config = dict(
    n_head=18,
    n_kv_head=18,
    positions='rope',
    attn_scale=0.177,
    bias='none',
    init='uniform',
    init_std_o=0.0306,
    init_std_down=0.0353,
    dataset='wikipedia_en',
)
Each number is 200 + 20 x the weight over its row's rms, rounded and kept within 0 to 999. Layers, rows and columns count from 0. The size before them is the row's rms in percent of the matrix's.

# layer 8 MLP up, 1024x384, rms 0.0354, rows 243-259, columns 0-63
096,223,186,175,207,220,226,165,198,203,177,203,218,190,180,186,187,240,203,246,209,148,203,209,223,205,190,199,219,209,192,220,211,218,245,191,156,220,227,198,242,189,225,210,191,166,193,199,205,225,200,201,193,214,202,177,213,205,202,214,199,189,212,199,228
097,227,201,192,174,215,171,213,172,148,200,210,171,229,238,212,171,219,233,198,236,197,220,180,191,210,225,183,201,233,197,164,197,213,213,194,192,233,202,185,245,195,202,212,174,193,194,194,188,176,193,217,180,203,240,206,216,218,177,203,184,187,198,209,207
101,203,196,175,171,187,239,219,206,214,201,223,178,203,167,203,168,213,214,231,225,239,181,230,202,194,198,183,225,214,157,200,208,196,164,167,186,198,189,214,199,206,222,191,206,169,211,209,188,210,202,171,212,235,214,232,177,186,197,213,186,178,184,238,199
093,211,176,243,221,182,237,181,209,212,201,183,197,212,220,231,239,205,211,204,191,210,190,219,173,154,211,209,200,227,191,169,211,211,233,215,198,195,200,225,187,232,210,195,205,155,202,198,187,193,183,206,211,204,192,169,176,210,209,211,212,216,220,202,173
105,175,230,177,232,212,171,184,206,208,201,201,168,185,204,205,185,203,246,231,222,203,217,229,182,213,185,203,178,179,201,243,197,178,207,222,224,189,237,162,228,149,215,222,248,222,192,193,253,192,188,179,232,176,180,202,150,201,182,187,202,203,224,211,194
100,209,212,235,159,208,244,216,172,203,177,196,180,180,204,204,200,226,191,212,188,230,206,192,218,235,221,183,190,211,170,184,190,191,187,195,164,198,206,193,221,220,169,192,170,189,201,197,217,179,205,199,193,188,207,194,188,224,186,199,203,202,184,258,179
101,230,205,236,231,169,200,205,200,209,182,203,173,166,216,156,178,210,209,209,200,177,196,212,197,202,166,223,197,172,210,201,193,177,174,223,190,187,195,233,185,192,197,161,189,163,230,228,237,167,200,223,169,216,194,198,217,201,202,170,200,213,177,182,180
099,190,192,190,180,200,208,226,214,212,213,214,158,203,219,186,230,165,179,186,221,203,208,176,233,217,182,219,197,182,205,179,211,198,168,226,200,164,217,213,216,224,180,204,232,203,188,193,160,157,220,222,215,204,164,188,226,214,218,239,159,165,187,211,192
096,191,188,217,216,187,198,217,209,172,200,213,202,206,189,218,173,213,183,148,196,212,202,189,268,221,176,206,240,202,174,199,211,261,197,202,199,168,186,204,212,191,196,210,216,222,159,191,182,196,172,241,190,191,218,199,217,166,206,185,211,171,205,222,182
102,186,219,189,204,172,226,184,201,211,171,186,206,219,200,193,168,217,178,181,212,188,167,179,222,204,205,242,206,182,224,249,184,238,217,181,205,161,257,158,210,188,197,194,208,196,220,202,214,199,186,173,198,211,212,189,179,236,199,228,204,186,199,216,230
096,209,196,223,197,171,188,229,211,211,152,189,185,209,201,188,207,235,206,199,159,256,170,213,171,187,222,201,211,202,201,182,229,177,193,193,198,207,221,226,193,240,219,138,182,239,188,214,187,213,206,218,212,191,198,199,197,215,189,191,208,212,200,221,209
097,204,183,178,253,189,184,237,203,203,230,210,196,220,216,228,259,234,209,191,189,196,205,218,186,226,189,205,185,166,196,195,162,205,221,199,189,179,169,217,193,208,210,246,177,220,204,196,162,194,226,173,203,213,191,171,191,224,205,185,201,232,187,200,205
100,212,184,182,232,182,179,203,226,192,255,210,208,192,195,165,199,200,215,196,201,222,181,178,177,186,210,193,226,206,186,171,185,187,208,191,191,151,205,206,218,196,164,214,193,169,209,200,199,226,215,176,157,167,191,183,204,196,169,140,189,227,222,214,228
098,212,211,190,179,225,207,140,226,239,191,199,174,192,197,227,196,246,182,185,189,213,210,180,258,179,183,220,186,159,198,219,177,181,234,243,202,219,178,153,174,183,221,203,214,173,177,207,181,178,240,174,216,202,180,196,206,219,198,193,206,196,192,208,194
094,219,212,164,180,175,220,181,196,180,228,230,192,160,219,195,203,193,182,192,186,256,200,237,220,192,199,198,187,231,146,176,198,232,212,176,196,214,217,169,193,175,186,216,183,194,195,167,194,209,254,244,195,198,213,212,247,192,214,192,202,183,198,192,201
108,204,183,191,220,220,192,217,208,174,153,210,192,239,162,200,178,190,209,194,180,199,199,174,221,208,210,211,213,170,191,162,204,219,224,189,200,211,227,201,190,204,192,200,214,185,202,236,203,197,185,188,190,196,195,191,199,211,193,182,170,176,182,196,195
109,176,197,212,212,206,213,176,193,201,207,207,214,201,201,231,211,197,208,213,174,207,198,190,190,204,163,219,198,202,196,190,229,232,202,208,210,193,231,223,224,251,217,221,234,229,205,176,208,207,190,185,197,207,192,157,153,211,220,188,204,152,199,166,204
# layer 8 MLP down (transposed), 1024x384, rms 0.0353, rows 243-259, columns 0-63
106,230,213,185,168,228,196,199,175,193,187,186,198,213,209,239,193,196,217,201,174,167,202,182,192,195,218,195,202,166,249,205,202,176,215,189,154,195,213,186,201,200,203,191,185,208,195,195,193,207,218,220,215,195,246,208,207,193,206,228,204,175,201,196,219
098,179,171,166,202,184,181,212,179,192,198,224,153,238,211,208,203,215,174,194,179,219,205,209,225,194,217,207,215,167,185,191,176,217,194,222,214,166,203,210,214,188,202,214,208,225,223,247,166,219,181,260,184,189,220,216,223,162,187,185,200,228,208,208,222
104,192,171,204,167,196,207,195,253,246,213,217,227,181,199,209,167,219,198,212,228,245,208,201,199,193,209,208,215,180,197,197,179,239,210,199,203,202,178,191,190,224,206,248,225,162,223,191,144,207,165,240,222,225,198,233,186,203,215,195,210,179,188,196,203
101,217,160,194,221,209,218,185,216,197,207,190,215,207,212,200,207,209,200,195,219,203,194,202,230,208,215,232,195,170,181,176,200,172,226,197,171,238,204,199,205,188,252,204,213,232,211,193,177,220,188,191,197,220,177,183,184,212,200,218,182,199,178,187,171
104,154,186,228,213,175,198,205,201,209,208,199,208,186,206,197,159,198,207,203,234,203,187,189,211,179,214,243,176,208,183,185,206,175,177,207,195,183,182,193,217,217,195,166,234,190,212,215,200,202,248,206,217,199,227,187,181,201,186,210,173,228,199,188,199
099,177,181,221,228,206,234,189,193,187,199,240,195,206,166,183,228,203,187,200,181,201,209,191,200,226,191,214,189,215,205,175,190,184,219,200,189,226,168,202,248,194,211,217,192,200,231,222,180,234,192,187,187,221,192,214,192,207,182,210,200,173,245,199,216
099,217,189,175,230,183,206,216,214,171,215,157,223,239,219,190,172,228,184,169,196,175,215,222,222,201,177,181,226,208,207,192,174,186,195,208,209,220,216,210,165,239,167,198,209,198,181,193,199,184,196,190,186,236,222,206,187,233,196,210,192,226,207,237,169
098,203,178,194,214,221,221,214,188,212,218,186,165,215,213,203,182,171,216,168,189,215,216,175,195,221,182,208,226,187,188,208,223,216,163,206,204,201,212,183,213,228,165,217,208,180,203,176,204,190,220,197,208,185,215,168,178,190,185,180,173,182,219,187,190
093,166,216,192,213,183,207,193,188,210,193,177,204,224,186,226,206,214,200,178,225,187,209,205,213,224,175,193,215,213,218,218,168,241,195,175,228,183,172,203,188,170,201,201,197,218,228,210,150,192,201,200,187,204,178,212,224,229,201,209,217,175,203,216,169
107,182,236,179,161,193,206,163,219,220,185,191,230,215,163,237,213,206,203,241,209,224,214,201,202,230,222,232,195,204,185,211,180,215,216,213,212,209,245,162,202,192,165,202,200,192,214,231,185,213,202,213,205,204,220,183,165,215,213,235,193,233,202,189,173
098,215,225,176,213,158,202,203,174,225,161,201,200,217,199,187,213,230,161,194,216,200,173,188,211,213,207,207,192,191,218,208,117,218,237,210,189,185,199,196,196,183,229,218,207,178,185,179,219,198,156,186,186,212,210,188,213,183,248,197,185,225,215,224,224
097,192,185,198,167,213,217,179,192,219,204,212,205,169,203,199,146,224,229,208,202,185,165,186,159,207,205,199,224,232,186,222,224,232,167,197,182,186,194,205,189,258,203,195,205,208,185,221,183,181,232,205,175,190,202,186,210,209,223,182,193,185,198,177,201
102,216,189,224,213,194,204,188,202,244,207,198,205,203,208,193,186,193,214,177,231,223,173,208,222,211,204,190,202,190,178,189,185,207,214,217,190,203,187,224,218,216,224,199,197,203,187,202,206,206,223,218,200,246,185,198,191,222,172,188,208,192,170,213,212
102,192,221,176,196,189,197,189,236,193,166,191,171,212,207,196,197,202,145,204,187,205,204,220,192,211,255,181,142,204,190,197,213,178,228,250,227,225,204,196,196,218,212,209,179,164,207,191,190,186,179,187,205,212,190,205,191,211,183,179,200,188,204,204,202
098,214,261,220,210,208,252,161,212,207,213,186,221,215,206,212,212,187,200,220,205,210,232,205,174,155,194,159,220,201,199,146,211,192,202,182,172,208,251,196,192,199,199,243,179,205,196,182,219,197,209,220,203,225,221,221,207,219,203,202,203,218,192,186,186
105,217,222,188,181,203,210,205,163,212,210,190,189,195,199,190,205,193,205,184,216,186,214,179,224,223,188,241,215,197,213,240,198,205,192,199,182,183,191,209,179,165,162,190,183,215,205,203,187,200,177,238,165,198,198,197,233,221,201,209,186,208,197,211,206
088,209,191,189,174,184,220,233,225,215,170,243,188,182,252,199,211,171,196,192,212,201,184,203,196,227,179,225,163,194,178,206,253,191,166,233,197,213,176,194,198,226,169,168,198,213,155,211,231,209,243,248,199,217,211,172,213,176,229,183,204,199,196,216,213
# layer 8 MLP gate, 1024x384, rms 0.0352, rows 244-260, columns 0-63
099,213,205,193,186,187,176,206,195,222,212,180,193,176,237,161,224,184,163,189,185,215,197,186,189,184,230,214,180,205,206,218,217,210,180,204,221,200,225,192,201,198,163,167,200,208,188,209,197,173,194,220,175,207,218,226,191,192,180,222,212,224,202,182,217
104,192,212,126,201,173,218,212,225,207,178,245,210,175,206,205,187,215,197,204,208,196,220,194,183,221,200,177,203,165,187,218,178,182,181,211,148,227,195,177,216,188,209,207,211,228,209,201,188,212,206,220,219,184,187,213,185,214,185,181,209,194,214,155,182
094,213,235,217,177,186,210,260,228,187,172,187,199,144,164,216,196,198,229,182,195,213,226,214,196,196,216,185,199,189,212,220,159,185,206,194,160,172,182,232,194,232,213,208,218,211,209,206,189,230,188,181,188,200,227,181,178,206,149,207,217,195,162,195,204
107,209,194,169,204,221,183,208,223,171,198,218,196,179,199,208,178,181,216,209,154,183,167,233,181,201,211,213,180,188,209,255,198,192,172,187,201,198,200,198,214,182,224,212,188,218,164,161,226,215,192,190,182,195,235,219,182,187,184,189,191,182,213,180,197
110,219,177,207,227,155,185,183,197,217,183,209,213,202,188,188,196,185,198,196,193,168,165,208,205,191,191,183,190,240,170,205,230,203,206,189,201,163,224,212,161,198,153,214,240,174,190,165,195,213,174,192,196,186,207,242,227,186,202,186,206,203,200,191,237
094,211,191,171,200,191,186,215,220,217,164,159,183,196,216,214,186,241,203,225,205,207,186,206,215,202,216,240,197,207,217,191,210,246,160,209,203,222,249,202,198,206,174,172,227,182,213,225,232,193,224,195,194,195,196,200,188,182,191,230,157,201,212,221,168
094,222,226,204,183,200,205,203,204,173,185,200,223,206,201,216,182,188,207,198,192,177,221,227,188,202,219,208,171,206,203,171,170,202,224,189,130,256,210,180,199,208,218,201,185,184,204,210,211,219,163,181,203,190,230,196,193,194,214,195,219,215,232,199,210
104,184,231,191,207,210,206,193,217,254,225,213,194,219,194,193,203,203,221,200,183,223,227,213,190,203,202,193,193,200,146,181,234,189,214,197,205,188,202,184,174,238,211,201,186,192,203,218,214,257,192,207,210,157,222,216,195,207,171,206,204,228,164,190,182
105,209,169,204,219,186,214,168,195,198,198,195,163,226,206,181,176,185,197,203,249,199,256,189,205,212,200,215,216,199,212,231,172,186,194,220,228,192,199,209,183,188,178,212,195,211,206,188,203,235,179,206,221,191,194,174,194,233,184,201,209,211,173,190,240
094,212,166,211,231,179,183,211,203,239,191,189,185,196,213,203,201,202,221,199,205,208,190,187,189,174,176,203,199,181,162,202,187,208,178,214,177,215,206,212,248,214,198,190,234,196,177,227,200,222,215,189,223,228,203,181,244,222,210,216,192,187,198,257,202
093,184,199,183,233,191,217,199,165,185,197,187,186,240,224,196,233,229,186,237,197,215,183,182,242,190,171,175,191,180,211,230,185,186,222,177,197,183,153,243,205,172,189,214,225,209,222,167,206,214,226,184,183,237,196,181,200,199,175,192,225,216,187,245,197
100,198,201,194,205,172,208,196,200,206,196,241,207,197,182,138,218,216,198,230,169,210,207,191,205,192,158,199,159,213,225,178,190,196,204,192,207,197,195,192,181,195,193,171,191,211,223,194,207,227,218,199,174,163,181,172,210,204,220,184,182,178,173,207,198
097,192,186,198,193,218,200,164,223,263,225,186,182,206,182,211,197,206,211,208,229,185,201,190,195,197,203,201,183,171,256,198,219,180,220,222,174,241,179,182,165,204,181,210,220,192,229,211,237,220,204,196,178,195,188,198,194,211,220,209,213,227,232,220,209
092,223,167,189,196,233,161,195,232,221,193,175,212,202,224,167,147,216,211,199,205,228,195,188,232,183,199,188,224,207,221,214,231,196,186,198,201,184,204,220,175,207,215,183,240,206,225,214,178,192,175,221,177,203,241,177,165,228,222,230,206,214,209,208,234
106,215,178,220,176,209,162,198,198,196,156,216,194,205,213,187,187,210,212,224,214,228,221,193,200,180,194,131,263,205,239,204,238,219,180,206,224,194,244,216,206,257,188,185,247,193,181,201,222,219,191,194,229,209,200,207,209,244,217,208,188,215,194,155,175
107,211,200,204,181,189,214,235,211,223,206,220,180,181,218,209,185,160,183,193,231,177,168,192,206,228,181,186,195,203,210,224,203,198,200,189,181,172,184,201,225,178,134,219,205,192,199,192,238,193,204,230,232,202,206,193,227,205,203,175,184,226,225,182,186
104,207,213,213,210,208,195,212,227,185,224,217,149,195,198,197,211,200,139,177,198,217,199,183,209,198,187,199,180,183,209,186,219,212,199,180,181,219,207,194,187,212,241,214,195,201,168,195,233,193,172,217,174,193,201,192,226,218,181,198,229,202,218,201,185